Weights of a small transformer language model.
Size: width 256, MLP 1024 squared leaky ReLU, 14.4M parameters.
Each number is 128 + 24 x the weight over its row's rms, rounded and kept within 0 to 255. Layers, rows and columns count from 0. Numbers have three digits each. The size before them is the row's rms in percent of the matrix's.

# layer 3 MLP down (transposed), 1024x256, rms 0.132, rows 262-368, columns 64-127
087:108094138155112164092117132109157183135161133113157128143133142163149128132099115158129109128143158156125160095118087119122129134163148117127103123111111145130155126155144120130129092133168147
108:149087148097131099121100155164167151151141127111137165111126109153150105152146129117082134105174109149115103091128092125133145129101178178130125146139118173119121107076117147146136109141090144
101:107148152133074148125136115137154174100106112120133135104088100136112157137132135130123115119082113168167083135165115110137119116089127157095125125157099149137103127149157157178080167102119122
101:169128123114128151149126111153145135143107120175112106146161107128076139178113153130110135109124120125116136123083129151115114160124176070147094103115106138123118163145121153098129138128125142
099:123078172132090149108080158171079107153134126130113101120161152115144131137120144154122129104095116105129142133151155144126112124110118175103080120169135102124106109139104114125148130122140127
099:113107157111100094128120091131129149118116140114154136140111136164174123163114132122141102168110164103127151115123129100121166122148120105134155136142106127149114149117113131109118120138122136
103:152143117124155178130099121131113107082107123124139115137109092139122108122117134120169095150133096117152103073138118152104132108122170110159151132171140134141129158146092107083108125133122132
099:089156156063080134138142111092099126101112113136140120128107103149114112155101133139132127126168183141137110113094121161113088155112142115135147138161140110135163135147133114164130188122119133
099:184123089149158157119139083136098121123124147136132118128112126137110106148106133117099108120127141103130103120111142089077140160146132136119147107104108116118152109110151157155130167132145120
109:101130099124123160097129088142133116120119128135118148125098116149099134106107110148093130129110131159147143157107128111123153137145115126103193127108109065108126088107132152131122129124089092
106:091100089123095130121129147127146083127148095098130160102111106113136140154150152113158097127131092114109151109088197100097132131136143160121110156136142129129131080126165069154092092137139119
100:108110121183139131106125115130106149089132146126123118175148112150114099149131118163160113166152155137160142075057134126142066130119112112149145144165119120082137157162115154133115148147136143
101:147144106137146125129170138107105151116084144151124119129145122090093197148159101136175137119191136179147147142114139084141134116116143130121132083139150162144112152113162097105130123126140133
089:121144118138125104162097142140143151113173174107129160173158133144115140097139124093151112122178159088091189122136127117154091131119127144098138137093121139147138167116114101128131120166105138
089:159137137126126137120134123140105169125143093139129114121114121085179138119136103150102129130128095179111093115143134111123136150152093098116123142144115113115106121105206144101134133102136144
069:104108125085102069142106112143132134115155163124128140108194142131076183135117096122106079138140129132156120158123137150073169111146113131116141131139119141119133150139099085111154114113148202
088:145172140162138152124100119136090135110109178163096200160119121156141137105108108139153111129125137151150112120138134086145174124149141119073172145136146125122145145188123070132110094164145096
099:150101104140132149097092112126100115134134150118148132175120157089117122141111108123120121156122075112119122112167086105174159158143151119177143129156164137117142166175140127121164150193108093
102:136110138129142110078125120111093126078076163136090120160168162153153127098130125098137099169118103155106145149131135099155145147150103104142110110157126170097106140144122144128151164156123086
092:108052134111156115101099141154143126132210160106124139131124141127098140111121148133126070115119141148095161101121155149145152116130127104145146094135167151132107100125122147082092121142118115
109:121120155164120132164132169130101163150130091149114096164075127135145151142136147144157129157152145124112120130129156138126124093109136126165129089137075084160118135119114139136123144077103193
077:150120140140142139095110163143126121123105109116119108128107160136111115084142147163161163164145135123207174125154106088147135093105090093110122129126139097103170134159152154095130168126132130
094:123163091169126109126155159113125154092152143137140089147147127150119106086135111103138107133140124179141145158134087111144135137121097147152138129168127107133158112124128130116105100166109162
089:074102121122147169128126134137163133147103155138170091114133154101122145101117131158099108101079135103120155110114185153133123084116152163131113088132084140119131111170100094131182132123144154
093:143122145165123122138151146167120147102157133107103112116124157125142145190140107111139120143108101136105143135144133132123162127133131111140120139099105173101073092126090113143102136140147124
096:108111122105089122126136107077128160125127142164124085113137139141126136122125151124118100187117112166118130121150109104147111113096089127110070132184128120122133135144155146134110094111123148
102:067111098112111105129110099136101128137124149093165136102133148153081130180152106102164148106132144100179123124148111144094101161137194129135099124140142118111164150117139120093147120143114106
104:103118111141158074156123157125119128149146110142124112114113129142146067130089129091132129151152179131127140121142103103190080091123108154095115121140065136141114097156121107143162156103128117
094:138123111143132107093100161128124132135100138141142151120152134167147067136141099141153127134097181129113140145132147109093086137107093115110129159143123131128106102120140100108128115120157111
082:149174126143118135154110136104081166089088089125149133165139115066135133156140124107135136134115155134155130094153160156142130147137111133139100134089145112119175134146154157055120138136106173
095:115085099117127138108106151179160125151092183152112168150143127121118107157136160089113145131137117128131112100168139150132143109089132161112102121137089122113191139130152136104139114111127192
116:133161089165088088099161127105176167142096116097135151112109129139069151137144116159150126097118140130171102135120116116101146118124136130102126134148117125105146165118111166117133140164089136
097:112099149121165131103154128124142144106179094160125139109106116152157120161131148133154129160132143084158130119103133126136099138153074086120119174160199089087133095111114144098086152126126140
098:113113106097143159127121138133091095120156176134172146095122137137114134127099142114111133118149132127132130141125125182145135127130129082127080094135129143106132151112163086129145092133165164
096:110101162102136157068178127140143128141113128130108171131134129146114103112142162095113088168144116164135133066172145144144117130110110122107149125148097143134149130136109144120105134100117116
093:130141093128105133133117109131145160124131169143100104124142136138135113120124135134089127136168120076159117099115154159135143126123157111124133164105113093143145160086165097134152143113091115
106:090117110091105123135158115161123112158134123112149110172131116098127093133137109106111162135155137112131133091098168140126173127156129157134105132119170138145161074146117149180147134091081125
104:123159125093131073113124146120148142133133123145107136139140093152110080134115138140093128128145124164150150123094164125101113102139140189128145079155130088148128162123137143128126165119112074
109:114150117147091118126098137148125117131148126091141114162132134135126130090125147118129113111136141137176098120062122143116158105097114152140116081122088159149131156130121139132168165118146132
102:145108109164144096135126139093124117098182114106154106105134118184116140170134150123157156076093107126146147134115130116159154071143097092142127130116129142125183110143127105119142107111171134
108:149139147196101121151163163096140108123105144129129115112170119123124138129123140112129092144145134182122126127118134108130093146165076131150124126101141170133147084116152167143109110137145152
091:135091127136121141165143131136155134145185125123174130156093125141125139186104117135143099112187139107137138137166105109127155084145066080109125123084165126142131143126143092127179168162130121
106:084143087157147082151131126134141161119131078121119153116142111141131136113119115153169091128138069129151093139100178140096120145109093122167139150108126192167103119104111140135143134145149154
109:153139100115149145152136152127133110115166117120123117156163171128090136129142126122137119129137145153123121132113131100122096118121150112101105107146110158091150091111142163125129103080141133
112:124137155135124129138126132092127125155164145164132098088147130146104146118127160144153149120136148161139073113124074117124150130162120129158082119096120115131118092082149142124108130110148098
102:125102113120125125129101086155114122137157085147129150113112185144117153165136123146105120153099153146130128104167187130118181132137144114144106124133113152109159122136114162122122114097122122
114:182068147154188124143134144157149112132123146094135137099132072097137124106155170123091173100124109126126138147119106048157157087164084140078151136119136090123125121092144157113138129150119111
089:086151098116126192143141104100090131126143123118131092144161188151108130140161108108143124085108110130101174141113086115153117108134132132148119115137098127137122140150145171101109130122088119
099:155117150103154113135112164116144161095124135139114122088095150147124115148130133148108132096080136080178165076142148146127158119130101117153115137130125093163116119111118160099090114140150102
106:118130119135128158169172086156093136135098148124126146161110139109147093120150109156107125122125132094133143173128130108114096158110171120086126112154156133112105124136108106128151120131145154
091:169120119106160086124137115102139137140091119158063127165167134143138132169115127133123124177103087116184117082141124136112141144170134118113114109114092135137162135166115096106156151148163079
114:147148100128120104105127116125119140151133165098132140158099073134069154124122153086141156126158114146130084112130085147093102123093126129147160131116104128152113141159101136162111087120138142
095:192102172161094152115107141168138133104103115112105121114091091140130125152158138136143110103115123144097108135156136113122080103135134134092185154098095106097123124130105107151134177162127102
070:119131146138167108117168125161109149093094145152127119124114083141122166132152083150146103114125103112175125098125132156114113096116069134131129109125144123164126165172119134128123147172147107
044:137155113137123129158150130105139181147078112118162138138117169155137165127115121131120131135135131124140112102137160118163128134153098139087136158122135102114115127175147118160081137182140115
106:137135089136070145142067125104134147118187161090140144113127158178133117136118102109148119195133123118137138120116164120191088130137124160136121157127098156132166140134116133125157151087084120
110:159112122096131137168079093149126138088111091136139116087124124184152100149127139124111095096092113172127132114118125118100137125169111095102154122162108112140117143149136099144132128147134117
104:092137160078134101132173175139148137125161148148123113123111147143133155142124099124091131101126150134126102135072143096130119064124116146146126100140137079117114090138126149104138120137095101
110:116127138116132095074143125121109127087147149115162150105153127115088090131158141149127133107139072105152152121128100179131139104143096097102108110097185098117166121153129144140142106186117141
087:090148137066137131090125136128119121096122086112162103125126152130148153132133139170117135092117139102130135142158099118113142120126159101098157156123153117103126149140093141181118122135129119
109:106090116151120100147194153099119142168116122164137125102116132165129116133126174121102142118153116109121126109150178121130083154139115126127111125178101120138116146115134123096101128107139216
112:163119167132129132137135090075125133121114094114129151108134114121115118157114164123137140139159137163165160137128115166085110113164144108114123115109163113139175145120126121146128112122102114
100:085101152119149124134114105143131131131135100064124140099160078134149131120131136134129069094058123116151129129109159095101127150152144121130140091156176138119133148124092107096128110151130091
105:144131138092152114116105145182132136129107170110171149141131128157144154156135114115091101137108160090136122160127136111065139112141153142134122140139086148112092094091162108164133138119139125
102:089141136143120095137111078120132153093160148129158107123169079114110101197141073148158123105106134104155145125119151133153143142157136169126115139127110140133144152144129104124128135151101135
104:131109137096090125160102106124125150164134137135112128120128118156114174143122096102124155138127083115129105146102107115097148092142104121138133118113112079108107146136157132122123068180164136
096:145141114105174133104133100104106116166127113159090159121126153119135117123141107132139095124120138155162061121158160173070130130113090092132157100134114155171103135109133135117110104137144165
098:121157144129116112128101135167131116145134201116143094121116117136149135144102130134122118129152135141147115097154115127123123164179136136114146091138075157112125136118143154149141144162158115
119:148152111157120136127142141115082142098084105117110133134117141129125123151128132163160191124135116162134134124120135135101133136098159150145093129087134120076124192129129128128147114148142163
104:102123166140116121154072184113124079097141152146117086153137148142099219124126142146121126110138095158106103123105126063147138124072170124115110119171087113113109103143152106119095122118132121
108:175117118131124111137170136124111144155130124155083094069109133151163133143103080105144119150096132146100122122103136105110132132097129170154079125115089161171120137124144127117176123129116103
098:101108129135121117152139114111140158190140130101141122128125088132088144142153177152118139133102143166116133138131149130129202185157118097162128117130076117131129112204171147113111099129135121
101:123111157131113117100166150123105100080107137155157147103123135115145117158155152146147091073177117092109123121143107141114150114143101126121148126101140146142164100113156112127159107129129124
114:117146096136108119164141119148118135124129122122153148118128121115103158100137129137145117121152132148147118104169112102079180087144126138143095144172169128163141110149124138121122158124092149
106:110143086129152085126105153160107134134173135137133150142132117138091116144116178163134133155109157081121124168118163126151136181128089144089172178113124139132130120129139139087151181149100109
106:104126129133102122130142082153148117093127108111128127101089078115136175100127119137156123143187111142125119120145157157129126136129121119079122125173133165096117149147074117116121099114133152
097:087114145138100132123144102107118094103117157148144102091151145120147130115110164139151138101121083103131126105121118099090157096116141119095146137130141145171159162162105130134087104118156142
089:143151128140152129119101144129087135101126147100146156153134156126116114138082075111166106134150110149150147101115130090111103111181104164115174100143160096120132146149125087129145108160084098
094:150173140125122115113113143091134108106111149178074119146104150150134123107157099157140125107121148154106132111089116100098170115156172146138150142104146124093120144111151121151127114162130115
102:094128129120138144128132113110088087103138123107114100102153103121112141123148119124104111147146144049117168111121133092159165126108134121087143137102134117064139140119137110122094101095124131
098:156123161153147128153119115114105171108121109107165094133131099164126127110071137146093140162147157110110099126151141149142126162089083102121114155170138126086159127133103079147071121162073112
104:137126131147130158118128133124109148088134127165133111135118106086150151138110127144130111201125112151119137118115107092127148094159173096145147073135146096120122130104146156161109111114161103
112:164116124133137155115099142141134147138122113152090200137090142127173164150112128059144164147118116124104127132147135120091163153129134114092143127091117119127142140154104129076085099095107103
109:149107138144168120145102094137154125127117152121101114103114129113113127159106168135126087155131116099096133111093137125124137139128114153115105102120109175110119138140161125121160158138166145
093:099127164126145120131112109113117123124113124123144093115122192145161129073058130104161102115123135152129124114125115128097141125117134161116138084107164135114195111135087138173159131173108119
097:152201103146142131141119118123146153148087173108109160126157111140142092142130128127146140156113178139130111132150104196119156124103132119153122118109159124122134147111111134099135094120135124
108:147084158143163120174083132151136131114128121118123126150101131116139098139148072110106148108127149128084130105095147133104141132128162103118148141177104113164081108071164123117137134128078162
079:115124108123123120107125126137127127138154091150154113150149135134114164126128107102129149078140161146117115120096121153120150132119126125161181146158082140108109136105074108141141148121154112
110:100128113118140164130108125140142167122136100119110112057136139123153096091112144138123145143141113139141123125149113109106128140148139131127099149158108135122130165141144119091126120153136086
101:160126132149136140095105145139130174134087100128144101129170152116098152159122151088115147116135115144116173135136068114073098090158122126153143103112145114128142116141147106147114128145113129
085:123131121100147139092108105085095109104152092099133107095156137150127119152129162128108136153115123132093099097106131109128122128157103127110166103108127099142131137132131108120150120087090129
110:115112129121117135089119100121118133139138142125114129129147157115114141114121134119125145142103121149126159148154197066128122107128146080122139143115124128133121099173109125088148131139118139
102:156107111136119137121108122114143116170122098116114133114099140124134073088137105125149168138116091168104133143102099101106146133100122153188087117139120148119142093121136089150119120104166117
109:129131129136126151132152120118132096117120159132099144166143142092109125145130169133179084104125163082152127153090136106121115127119138124135115159155096183119174146116126113148122100091131123
094:131086115112123096119141084086172152123133139177128144171135150154111103154170169137138159103108166152126138174127116127130116107184134115111158123120167126099156171110134124118155147119111122
106:135115126130111097139127137155145155141118152151140125172194118102147176168091128109140130133116166153134119072095138144111114172164141129085131164159108143117160151169127134169094138120123109
097:147110108139160140115070108130104167113101129142123115152114131114119083132116127106131109117095113145165147121135155102163174117144154173095138143103126136122144107097144154124135139142165117
106:093172167124109108129132130150141105073109127135145140114121097107096115130106087146158085104150141108075120092156141109132106162155101167145081135157182124164128136134084142144128133159139119
102:136111137148091156111108113138162152150156156088105119128121144101100112152147089136130160116111156106160165108157121129132156145117116100179119136127109118124124181144140160144090145105131121
104:116104136159126142134112075211123128130128121115127174121089126144136128156112100128137095131144141133107109163131130131098111105125140175137138127103102078156193135157139163117126087110154130
095:084126161133147113089140157116104121138125130147126101107101138141121111116110124144101132147101117142136113102171153102123110194140125129140144147129141124067129124099130101107135125139099108
100:107104093136102146091098127084127144144124134164113126098093062108115124143120076155107113127158129109121146117106143088192136151094146157107186142119151120110113126118135145174129148083098207
116:138099148143145154139159116122127124161143122102144149131137118129155123140138133110110135097123142105125115168078127091106146158111089113132118132130130091112126069135128122126154119138128150
101:127118118127151135103092129108085143158139113113140067117115122093108104132080119158126144081162114126154157099085123124113125157147097132142123148103142142115121115131152151123122145164150115
089:147149135095135149117109100094150111147149159103169120168136110163088147134134132163142080155144139137092169153107148122119138078166155099181151101179148126091158117137114087097167137143108102
105:160160146110145128107116163141187088178151158111108134152167138057111142143104129129141135149090147144097178100100148105139127155147104090137107156105126142169141161156058107117091092127114102
113:108102155128102110181125120108089172136152125101133095111104129111148150114134156142133207131153116150107133130145104165130123120143101136157167179104061134172166105116097127129133154140154163
# layer 3 MLP up, 1024x256, rms 0.135, rows 263-369, columns 64-127
107:168156119142127121150131110155137144135089100163139138118101115148152075135160164110149138102110191126097108104115151143123129135159122160140149128131112077117090178148120106131121130136159160
102:114108162127119140127104138181122103147144191131111124112160114159109144133105142120150126099153156125123147142143090096099122134146125126147151121139145104106091147165172152149141130109133153
099:114160112148112106090108119114126100139107155135190122158092134117176117135170087116111148107086101095079108112118148129113153116116134129124139171118103138134097134119136142154129147144121146
102:113134136108101081165161127107121119169083148129113144132112104110098148138138106188130088143087101178156124136119130202110146139119131108088123170129140155136143141114139107106115146119103133
103:141117158145169170103111048121117116141081088162127150117154124099123162094103057101128117118114149115109141114133151127116142118105138080160066128133097132153127137155089171120102108150160145
103:158108159146119125133119086148191132095129109091149110121127149117140161126140093131147161161092161092146151143133119159135120126131098178161137106096166146166124157134148098115138114070104116
101:128147184126151127100114127128132111138127153159149131118168139096141149158136102140123110131093081143155107081110151140133141098134117137145152095143092113138114137124118103159133099102102141
099:122162122136070120141101172160130107131132100125092157092158118078118085134089120132162113142146095129131111120131110114124126108141122121139152140123108159149153179113135152127127112150137144
101:112094077131066097116105101131139114117081097115117124116111099156115169153165128136130137081109133139151143105135107116111124100095150140123178157120098130141143079132115141121158145125127119
103:132120117103127122094145091122101076105109113149128167179105163122119091121137119135136078070140142112145125102118093136141155121148135131135162127115159111115130164130119117108097138109096125
098:083167114181103108114138160137156145117133152112112119151117109142135127117135083129166112127116122103187139126141145135137084116105113118139103112108135144169126129127098125143104165135092133
101:141076161113105105087154125114135125135160150117129158141079087152130150133115151100106117155125138140159131135122141170114092128129154170116083121143120149164146116129117102149156107117142098
097:154134150103135106121155133093120179116125113131107147136114125095136128117142165135101159095099093140146118128110124157138134135121098118090136109125165119113125083120124102152133105103144070
095:133144137127139131141121140152139177138104121136121074132112061128100112139094118100134175162118130148130125070113122138147123101111143138120180081146118169174111131143098097147151156100135154
073:126077097136142133112131122120112066179110133111112098143110151113130114096111122141137118116147137151147146116133099128136128108169143164125121124121102131132105129137155118149127125132174134
097:115110097146131132135134101114093122103150142100099145133138079136156122097183153160126164091113180082135119131146082135139095109071101184139161103102101134141132102158146147146112102096150127
099:162113121150099176130125091120144173143089087128103138168132094079101090107091138122109168152118169099122150165106096103120145126111068157170165140123141143144170164101118145158127144182122113
104:210122136126132146110140134144139144107123106113094139140168135112127114098157139137115149147140120119142144099150139161143103176105191122078125184127106150137113182126127115122122134131158121
091:138082089133132139119104161133130152142197136078144112137170142151105133164112141161122140129133157117132127104147137130145135157095161124083139107142183107141098161151134128124141143144127197
110:151113122105140097113120133135105159100114119135124152125087132123128100135154140137163146088130114114143147141136144139099102124101137139106133110144175142122101130131134139127124122122146057
083:105131132137127102101125153151109136122125112160074090149123137131134088084142135131102173166155154159143154148125163128149131109080092135118161110136131112140115102148106123142136162158153147
100:113125146120115110138113136153193153138116114122152114140104157154182179134127123096095166142145103126148143156095128152148126167079114139114130148121119094108122119114151099098160067143107125
089:149112118160136153124182139148109106108129161129143110158121140133128143118113166131125141155136152136109115112131158137083151091093088138097111113103145156120121149104102137124168155079129149
095:114129136136177133120156150153092113107137091109132137087103147113147163174156090176094117088114096131126142108142131146151099097122154127114134119093087090124104155111075161135081102113106152
096:134108088149131093132151112111118132086147174123129145075153177109107177123150114138147106119130158124163108128110117133153138125076116112155106132184112126126101115182132167123152096135115133
091:122139119127106130120133089073150097158182122114130154125157116107132128168092100106145152074090156127149149141170088117118125143151112102135144147128106171146119150124116133121151131123108181
099:139128108186166161125092135098182099076137132149133124129089118086100182138138143149118129169158098161127129166147107072123117169081105135111129121079089169086147125161113151100123176150117127
093:100146112138120117102129114125100140156141103120124123158121148118132159134087089142135052119117134102141152140112072111120093108135151111116209134088136082113133139137111147098121127111132108
088:110154152085110138153116091144153072131091161175138099131113167182097086125115139112123155081137125089126155162076169098146125160111143164169135138092114119117169139126112169148139119151128128
102:174120131171145121148159130168138116146136129142162083161140147150145132122090149114072113112144128111148127097155115112129106153122168126108104136113139120075136098111121141141118124135107103
131:107102091144128059129169115092110125141110085122142150116128120132075132120133132146168138090117121151177157113126143122143154150155141102109151124133142147145133127151080100130101106145074109
096:120178116159132153107137155156139133114137146120116150165119102118147148151104147142119164113139086158126116126174145071105128098065146177167103144148120179135132114115121077143120120104186126
102:175133099149134127134096116133142128129111138119131111110143174104147168109156089154148168162125152150124143129133158125144125144118156139147157140134160119143125102117105135173143134149122131
101:172147133149096152121140165072151115171115159201146113102096132108097124176114137153124168106092092159143146113105135096176095103137130138135119166073125132153172126136162119126129135114159131
099:137146117139152123152066125076116132165122143126143090145100125142125141116104134115100117122131186096141083090119134142170076129131120162174112082139118141108090103155140124153131120111138128
106:188099164118143130167124125126090094119128087124089110121122127147107098133138124175180140126129115100161115140129170156140146179192122147148119151162120107145096092129154132122084048129128113
103:080132138167087127121115126123093128134122136137162121139120160162106103125125135089107162117088102133098093146122115103095103124116107168088098142099136126135116171140127118111120132100158120
110:158115143156124120116090140118110144102126105160107134129115119136102100090061162110123141153101153188133086078101140146157125141136139165141140147099114091159138093149122130130115131074097149
103:098153149115099083138122116142173087156121110111119181125142112160124151120131136126151110160134149131133139113161136139139143110146153082105087129129167108139189155135107110146148139150071111
093:112078087146076095082119109165126099133097127105113088133099123120141137145128133137123151130120146125145152154110156155156133104152105146139142150105127186149086108091147123079116154109110111
090:085176088115162125131129105115111147186122125122095179113107126104138113147124140155126121072157093094142164115129110102127095129077108117123115140094097124119177164133081119139113111103151098
102:129136107115105137138143124169142134092127113148165095084106101149113147167129093107126150096147165130084182165150122096153126151096155162139133115150138128109131095160146110150109099100165149
105:157131100153147126162127122102091154152121159133128157141129131154108122120156082097157121076130092132148152129166136135145117117135122148095109142104158137138135123144115121094134152096128161
115:106144096141124105104134145081099132098121151129152183175140153101144117126122131150123126108145105159150135139152157128144157136111099140119148149140170119090113189151099117104136139129136119
101:166154196120142135136126134137135110125141099134143120093141106123136148145089102125153173141154120129070169147139146133080080138112164132186129124121146122123119089169099093152115138116127117
100:125122147103134159110016153121158119123134105138111123116146085113147113117119101105152114119113141159099136136149139141148115136118124145140152161143092101120114129137108125096149157128118130
089:153126123116146119151136125147109128145160150140148118106129104091125133094159132123123124111133112130150118105179153135087152147090144136083132100101093141126137162147078104182150157166157137
107:101141099126175118125139126147105112184135166102109122169133141145116126140133104121131125139150090120132086117141099151117122123161137103172089100106111121141135162133141090121149161114139171
114:145123107151166097140130102113171141129114095071125104100163123109108162128096132116140119138086117154123146114150134098169117130145119126140135181116096097136180151106127160115107113129100158
097:149117097134150134161078155082146167107115126123101083099132097147133147129104105159142135159095131168131119079166137145134134127117138140109137115167122150138116143128134142188093099140125118
110:108114131119105150142102178134132129121054144087102156113112112106096141110129115168108132145124130105126142143136101164157145155132104115127118121107112115172097149158149142171150093077143140
099:126125128104118147170126116146164122118106129144118094149106162106137117170121098135079137093132135121170100146124135103089163086123158069137139121114119116147162135143128144106138157154126126
074:141100121109150100135131162097124112095152122134125078114113138153131118129143136100100077155098115097159129106146142152173131092139106136135115108182135175127097096089120112125114098113120145
049:143130147134146113073137165103085156120140108143154088154108102163148154102133108122111167133137098138137080152090122125105140125108104147177122115118117140131141148125102139128121109126132113
100:146134128183129144130135115114068141079126133090129135164105140139133116172109139122122091130136115117165084117148112136112090058144161102125172143150115155152105119097151110137202140172110127
097:115093118126138158126121134146137122074134120124153096137097155161116146098122131123174104136141133122120117114101110144112107104133166094149138113149153145171065174135073122123102103116089102
102:144112126121115145116149127106140141155140148150099144082100094134080141143138149067111115091167120128145133130129101161130153094120140100135096107119146125156111103147148134105134097127088127
099:120109125144113113136085124131116120086123123131145168128145149148135154124108070131104113117147115116162121103130156150107138117126124136105126145122128122177155127173128174133146093125144089
087:147122116144074146146137069147098094106114120127148146108164137170134180125113155160111132095133136152140132174182127123104163120115166088139112112161123168135130132112108113088139087151156142
096:145129116166197089132157159082120143112107104157155110146135108122141146148140085144085139156095122171118107129118159146115187162086094140121137119151103102148167095138088120111157152126142129
112:149131117077115120135115130117061154123090106153148143104120165138095105118143150100160126123174177127104118157114120135153124106130136148103120167143128153155057176100158104138146106100094132
104:085119111102145114098136134110181136107105138103152136090065186118104122133083119109135135119111127109118132146115102125130137058094129140128123112106121112095136118135141150082134137140126087
103:080149113102124110111141154146112080096120108080147128150151181117108115110118166124121109150126108128074130131136127122115145144146138163139160129120154098147092114149111113129137082118136130
095:078126151143164080118129100102124095105149124087101161112117132116104101133118106139127094112158114139090106152171122126099133116088058169159123140101182156104140130185121183142101120138070152
107:123111107099149102131139146149161077090135102095176112157136117107120113127099144133125112116115122110116118121106119129150114142129145119113127134109127140131108108119102078144163109127134145
102:121093137136113157111122129147209177157165116128114117134111082181131096119134144079132114110116127109103145101106128143142149142121148152119119108177159175135119096099161121149140117096146084
099:121110118194151099142128136110165173133121112133129148093139147116113081061145111126119151125130134120140080120125112153094112074111151195107133079131101137184165119137153122158156147131141135
109:122141139154143095123135114129112147080118111148141106129122146164061185080077114110147195153131120124136098157164120112102114126096167141117125107091115132134135166096127144116093177105111145
105:139165127129104141127113119144115111130092129153103127139133084092109143129145159119109119113151123095117123111104167141093138091133094165115125100113122135176081136131132102148123113146183131
107:139120161132121116141132118116137125128110147066138102133142142112131125101118127135109137144107130171106160082146118114127115189112129126121187131117097134098135143172109146130135123114091149
096:130128124103134082169141156121095088127123149148155096146078172142122129108116113119166135116145141161150118114093117137091147080083161164126133120157150143153122130114110153116083131118144149
101:099098140106110122161094118134190155154126100099166130118100140174124119110146154149118111154125158129090170136129127110116114101088109113168159096183128116141121147158123131095081139146124100
103:136126154112138125142154112144096153125124152102141102129151128117132156112144111118110164132146080130106131129070140108147109091121140101120123128138114140126069114159125113115057111136143117
096:155135145089132132154116122106126132155147114117100087138117121098098183100125137106133155105169142156099139118055148144113153122114174131144161145101147159118120139128102126136098138113116136
111:119103162139123114149109129140131114107117118155104166137186158127163127148099091131109153111131138114106104086158121109103134087146107141140134144142104110157150141117108112090109126100163156
101:114117157114147115140135146121168139096116156110110083171114113152149121120160136140083131148106142085124153126115173139103118116086120136142139138154127085155151140125136136131122151139139051
095:109107127158142100095114116106120105130123120157134138110113086097124085129122130140147122116140175153149117121138110161137131118154088120145136105134148108152139114125134125136163155073140145
098:108103080162158144109174138139114140145130082108162137116103132147152144154122125101126156112102093114142122112151137127090121131110139135104120208153102144149154085139139137147107135104157102
094:099132112115146118109130103095134133130073142118117111101110115115161157128113125097118111105119144114120128181121122174088128141136084107145157159124130105142118153075121147172122132068143127
097:088151140088146120141157199146118084128101095173142128119163157130119130146110167129140094095142122148096115123124128161119143096148123130124135134119079132156143100150104118104107055098139151
104:151125145158182114145127091098082101126130133130114147138141135105089124075116090130144139126105101185146094114097128122142207104152143126138154132108122090153133120133100141128138129146135125
104:110107147153093094111075137130116130186116103106152128144100116111114138101100141167181123122122146141137117127089102125153107105140142120098125073138131110152116165135109118156152113153094110
112:122119102117125118141133121132104118127138124107140135119106114145124126093143138118141126122126122131106136133150119127164155090103105105136103159124123128159142120122163087119141201126106111
093:136125136142128114136124139165090175121113109067155155106115121132150156097150172133152134149111134104124076100117069098075104126141143131115112106080135187164176139168140099169132130098105144
106:181127191163137104187110145158155135130117142172126085097118116111163148135107138126153178125107133136117136145176098132113109127125072124094128137174122154133109131096144111117148109085115132
102:130141119115174132078122144162107103113094137119142129120137141163134127171151163116117114135139124116120111149138111105132135104134077123141100139102087123121090151120135151134147109106107123
081:113119172163141169122139127100134082156133120112120115092085157128148154106157166171100141098107156146140146115082135153117144105062165145099109134084108119104142144135122094125110108140133113
105:154110101141145149162090084130181132172132118147146133121101098134147096116131131130118141138146145122155105138103091169117130117117113129153130127136161091162137140157129108137174125125153134
098:161168156160135160153099130104108098094154116104120117119110135128057153158166143130088118157142121173135127098151102134099143105120096132143139097154060119103123169134135124150132144195181134
085:153162148122107098116115071079161153172128116119147095113168107106120082123129110068136116111091136137081145128117119127163121107151113143080137129108077121086111133122120123106189134092140111
107:149150137136109074142120121127123155168111155114152112132153174152122130161134125140145099111126174134159157084124125090082100127131129118125129160150128127142162121099101131121087123151152134
104:141080152105144132109144111079146096101132114140092116142139137122123119121101173181116151117062124157150128096117141111069140183182112140115134132163123132162162160127109148109120124068134150
105:165143154157145149154098161119142099109148168110139129116101130142154137120157081101127149120112139158134116101095181135122121129138164129172173122134144141157138134170111126116107107132112100
092:162134111131131080138163130158114143122118114073131116100170116111113140129128091173091139112147118138115104146086154107108123103153155163117156168098131139109153141139172103122118132111117106
104:158098108097128160156126115108113165172112136108142152145067118113136077103160105138124155107100124115184113137103157118151127119143136144101112081103062123137078116087140120111123071153129138
102:107148113172126140154145143168139120140174147183112086161144127129123145075161062133115150164112138146095123089145103128109117108103126124155127119134088131106160168172161118131100119118159131
111:163184154133112070064119163144108154141098127135093115130123120133129110143140154147113161150092152152105123119112163159129129127117103131069114136103114133140088140112189152103128127101108092
103:091169086111146130146177121130155129131119163117128124132097128065148174115136137119119123128153099109123124128127101121101098150095134158146108132114127096134087140169118132131116132101158096
099:121120108140140125076135110158140088168089139118108144184087102132137164124134111065102074156140134163181120105160111124134123123130127134102097171112113159126130145123120135102101161169107135
097:139123150138097132154118133117129132099129142125111142142120089132063116144115141178161157145069123139172124108090139136102174114088104129173126155111124153139119111090102094108106135145109107
104:142155126140104112127152181099101146113117068105123135152145128122093132097092158162160151171159104153094115176107125094085149130152109141135123155122120096136093135133112142098096123150142097
107:142118141099125164098161127112123123124076115123144141093125148164115144157097096143095106136136117140154125124117139158117150117100114097136130102143167140103133113148119091168140131153153147
089:133113125129175120096096118128106123103126110095088126157107141127110126139137152131082134125157111130121090093122107073121108150118087142132132157131162132138125102123076142172139107153114126
096:135100096123105116145117150096150151104143173152143148077125128139167111143158105077166123155135128121141108131085154164211125100111126106097136158118118163145117148140136097148158162089156160
112:129153159108083103120097125122133119111124130062148107128142126132111103133118128095139111140147097109111125146135087081123127118128191151104097115112131116146180129151114111112129160151054121
111:146090125132144156081096103110118161169083120117112112113114126134067117114114147130103173153103094103101114104116143152116139093133155115098107103097141071142151077133129142184127163096105085
104:158163131118099121124108158099105108170119118173109153107112068133119153128150126153087093105143141085102125130122123154155112143147139112095157142110110164122121128099158092118132071139095094